Weights of a small GPT-style language model, trained from scratch on English Wikipedia.
Training: a variant of Muon for these matrices, 181M tokens.
Each number is 128 + 24 x the weight over the matrix's rms, rounded and kept within 0 to 255. Layers, rows and columns count from 0. Numbers have three digits each.

# layer 14 MLP up, 512x128, rms 0.231, rows 327-348, columns 64-127
106107098122140147119115126126161185129100109133153126133108107133141149138116123127135159127138131137127124078106099123126127150138176147101109147129124134125111128098133113129155130164122119
124141116096171174114108138143163131125101105127123102159148131140184058116136096064127131125117122129137166105056126152141163121137075131146126172169110128058171092145103065112129126147153140
136151115120146114099123118151115111127102113128120122124158126128112066149164134126144078139162088092163126141155158140141088148079125132122150109089145164100115122143137112176092096148141122
111134124115137102089118127129104122134147119092109128122170130131159118173162087126152109146111149126123158118124108149166139150134111115148144136107114128122143161145111102123152136135122166
110140117124123154126121193092102170089097152152139129104108143108146102203151188089156141145112147156157112099113133140122090145134148173119110130107060088128094118153105132150158108110110095
149134117117148148182114154110114139121130118109178162153147145119117106166136130118109109136095112126168122091151123138083106116143084126116111127141092088161124115117118129097134133132128117
115102136155129170143131079109120115160183118121135102133106127153128130140089137133180179131134136091076127114130169141099175129165084126124124147108161189127122149135144152124105126120206133
153155102127097162157117129137148091135174113100150125094107128113132127138141137138153118125102119067110129118124089132107102136138148142149126125137094122149092116137155115136118155108126164
146140091152121121124117124144150127129175120119113111131112109156149169128129153104116145113133100132156150125119122129153114127133151140125157130133081117098130136118149132130163101153144159
136112115122149103114128130113147152109153150089112098170091104141102161104136101089141113142137101096127108121127180130139128129078155115117111156116166145131133144103156133126131144109170158
121098155153121159085124102111141160124182113099103132153136163118097128101106194130131141103120142149120125147124141113128148136177150142126139125131122148130153112159142106122136122122106158
128149122128118097156110171103083151150121122117098102132113143131128139164162078126132084109142147132109160147122138119094124111107126113148106166102149127140107106107153132170134087143150144
126166056108134081126130087121176107125127154144117105138115136106132166128127069113152068118177114130161146163152119140145166154147117135155097144096123161137123100102152110130155093115131130
150140094097117106155132105144142103166091130146079120143138162175146157146162136138102138107188139155114149159113142154136115126139095125081148107088117152151167075092165128122135129119099122
083126143117119111130122113155149138123139133139135175132163131147126076108148111121135130134125151110146134143129136142066109139124146122116125164121116137116157153140151112114106119108095127
157188117126132083091111098110121098134118110100177104120137056170155146113140102131120106144167121156082140122151108079116132154185152147103118170094129100137149111082129177136124102099109116
126155126128140110112138153101147128130134131156145155123141098118167128154139112151113104113124163098135140125094123103117093129129097157092154129111108158125101131104140141088081124082121124
123120145117122130128155099111111161116141189154144138144105161145135117127057139134134131087099118136150156119136109142103115122153144134121115160120104120192109122136147180129152139118140105
139129122162136126149146158144148135146137123073119109095123142158151130160118151088144093169084163139142123126081110117071134157108164130116160111109133140141117126116143146111133165138171102
059110137152091154154114140136129133123119144105152146125132165122114135119124145114154105115129100118128121153072141161126103160084117157147142158137110102137104093128114102082135165121107129
118175118124141160147105139147087090160140146146123154154095161126133151143131098141118098152149127106128104134162094201115154122149138123157127090119117133163141155112130121104120105146120155
115150141151142160161133126145103127139105131100133184166151134121150115148107100115154095145142150114090141149164098155137116120124120125142136130093118128161091096118135120114181140141151115
# layer 14 MLP down (transposed), 512x128, rms 0.181, rows 327-347, columns 64-127
162153157131105125147143140123099098141139139145104128115144141126116097145137110140161132090155101130104138153135159111141129119118092119134159126123126117138171138148125134125118117129115122
160166165111110131152154128089153152126152130152106136135108133164138142088148062094118152177093123121109158136125143110133124166131125139103143122080107096158092075143108126127128108150130147
129102149134141117119131108113155167167140106068171133161105130136153123118143123099123136151152122138162114128136148150123080122139124080163128130110128146135097132148110132109127086128114106
112109122113144174141135127142114120105102159171138119136147131140139154118093138112152125114120128150136129109148095092115135125132119128104124128161141128162148107117137096115111114127112087
139147135112151116146113127100129121105135111116156072123085085086161155154173151101157070158127146150122110113083103128160181182122120143215124092095095160159082125133134150136105129094138180
101153151187135120144149102126131150119117119125138131091119104135142137131147134139071089121118148135099140114118165107133137113117172131141105130144122136109158151151103119091137138141117104
092107175149103112130105110132128148157126114167159134103144156156151099170114117137135138110166167126095092125131151151155153134120159109149127108132118090138159115095116088140135082102087116
112103124142155100159092130140136186136122136140104150135169111193136152143123121129090099153135107189151102146084128130122136086097108108114135131127137151144117139102130112110136111119140118
073120130119127111146121137094116127122103127157134124117149104109140113148116121137143109149127152097087078132141121083107111150104143117147112133153142137142112118124134156109103126137167121
148097136150105121111148073159147109157125116175191116118132132104143156104131124149151151165153134107093135130109115145093116114145100132135194130147126125105143134129116158136145104116094144
113121131117132195149131121119154132138107163130144134155116119125135164127131116133149134097150126097160128132153153102158135127131104128178136092107108085116103150138097084128141086142133086
137080149119108115165114126121138152149148175070088069111099118142179107180122157120124125154139099133099120115133119125092123112085153115131155136137093129121138161088148144130129149141116099
121131127179173092147169151128142056164110157125092114135140117103161090138136116187166128126155094114143119115139147130107166116135175124166142115101116090136122134108095087104123132097130111
108083135154098116141140127127092153114150113118085110114173161103167140162146133159130118122116146091142142159115088072135103159130183094083145106159104128129090147074153145091127131173103144
106133141140129145166146129149099152162102178124158051135097090136166117152158138124112081148139110132169127126160151103171127103090137129113105169101130112077136147119103138122151134136139100
137133137094142149163131125123144110120080109139145108136120047119159099094176139105134113162137131124134110122108134150164157118121084125185157093155132098132044108155117122174122098112093159
162128133144122092140094105116166159124126133123135102108110077114197088128181109158116114100125135129135127128135138115145147110110109122120115121145168162111145165162109130115120156094132131
145132092139147115125148122134112133125110099153150120084150120110139088160149071097145088115124134113113171100099129094145116147167125147164129085134114122156117177139115096113087131109171163
110098134129111109094159114112137158114143112134155160128128140137156151119182126121125095127111153131145127091099110143160094128156147140182089117121112110125108155163132050138144146137106187
146149139130118104104110147059185125103159083148106164145082110089170155122139182127132111155110121176084119130145100087082119104201110127089148129110125102131204152145171154133135146103143107
142138130145125126153089108138107147160128121125118124092117139133107107143135131114146202166113144082105126127130134130084112140133138120109137144137144137085107128141137147089103128100162121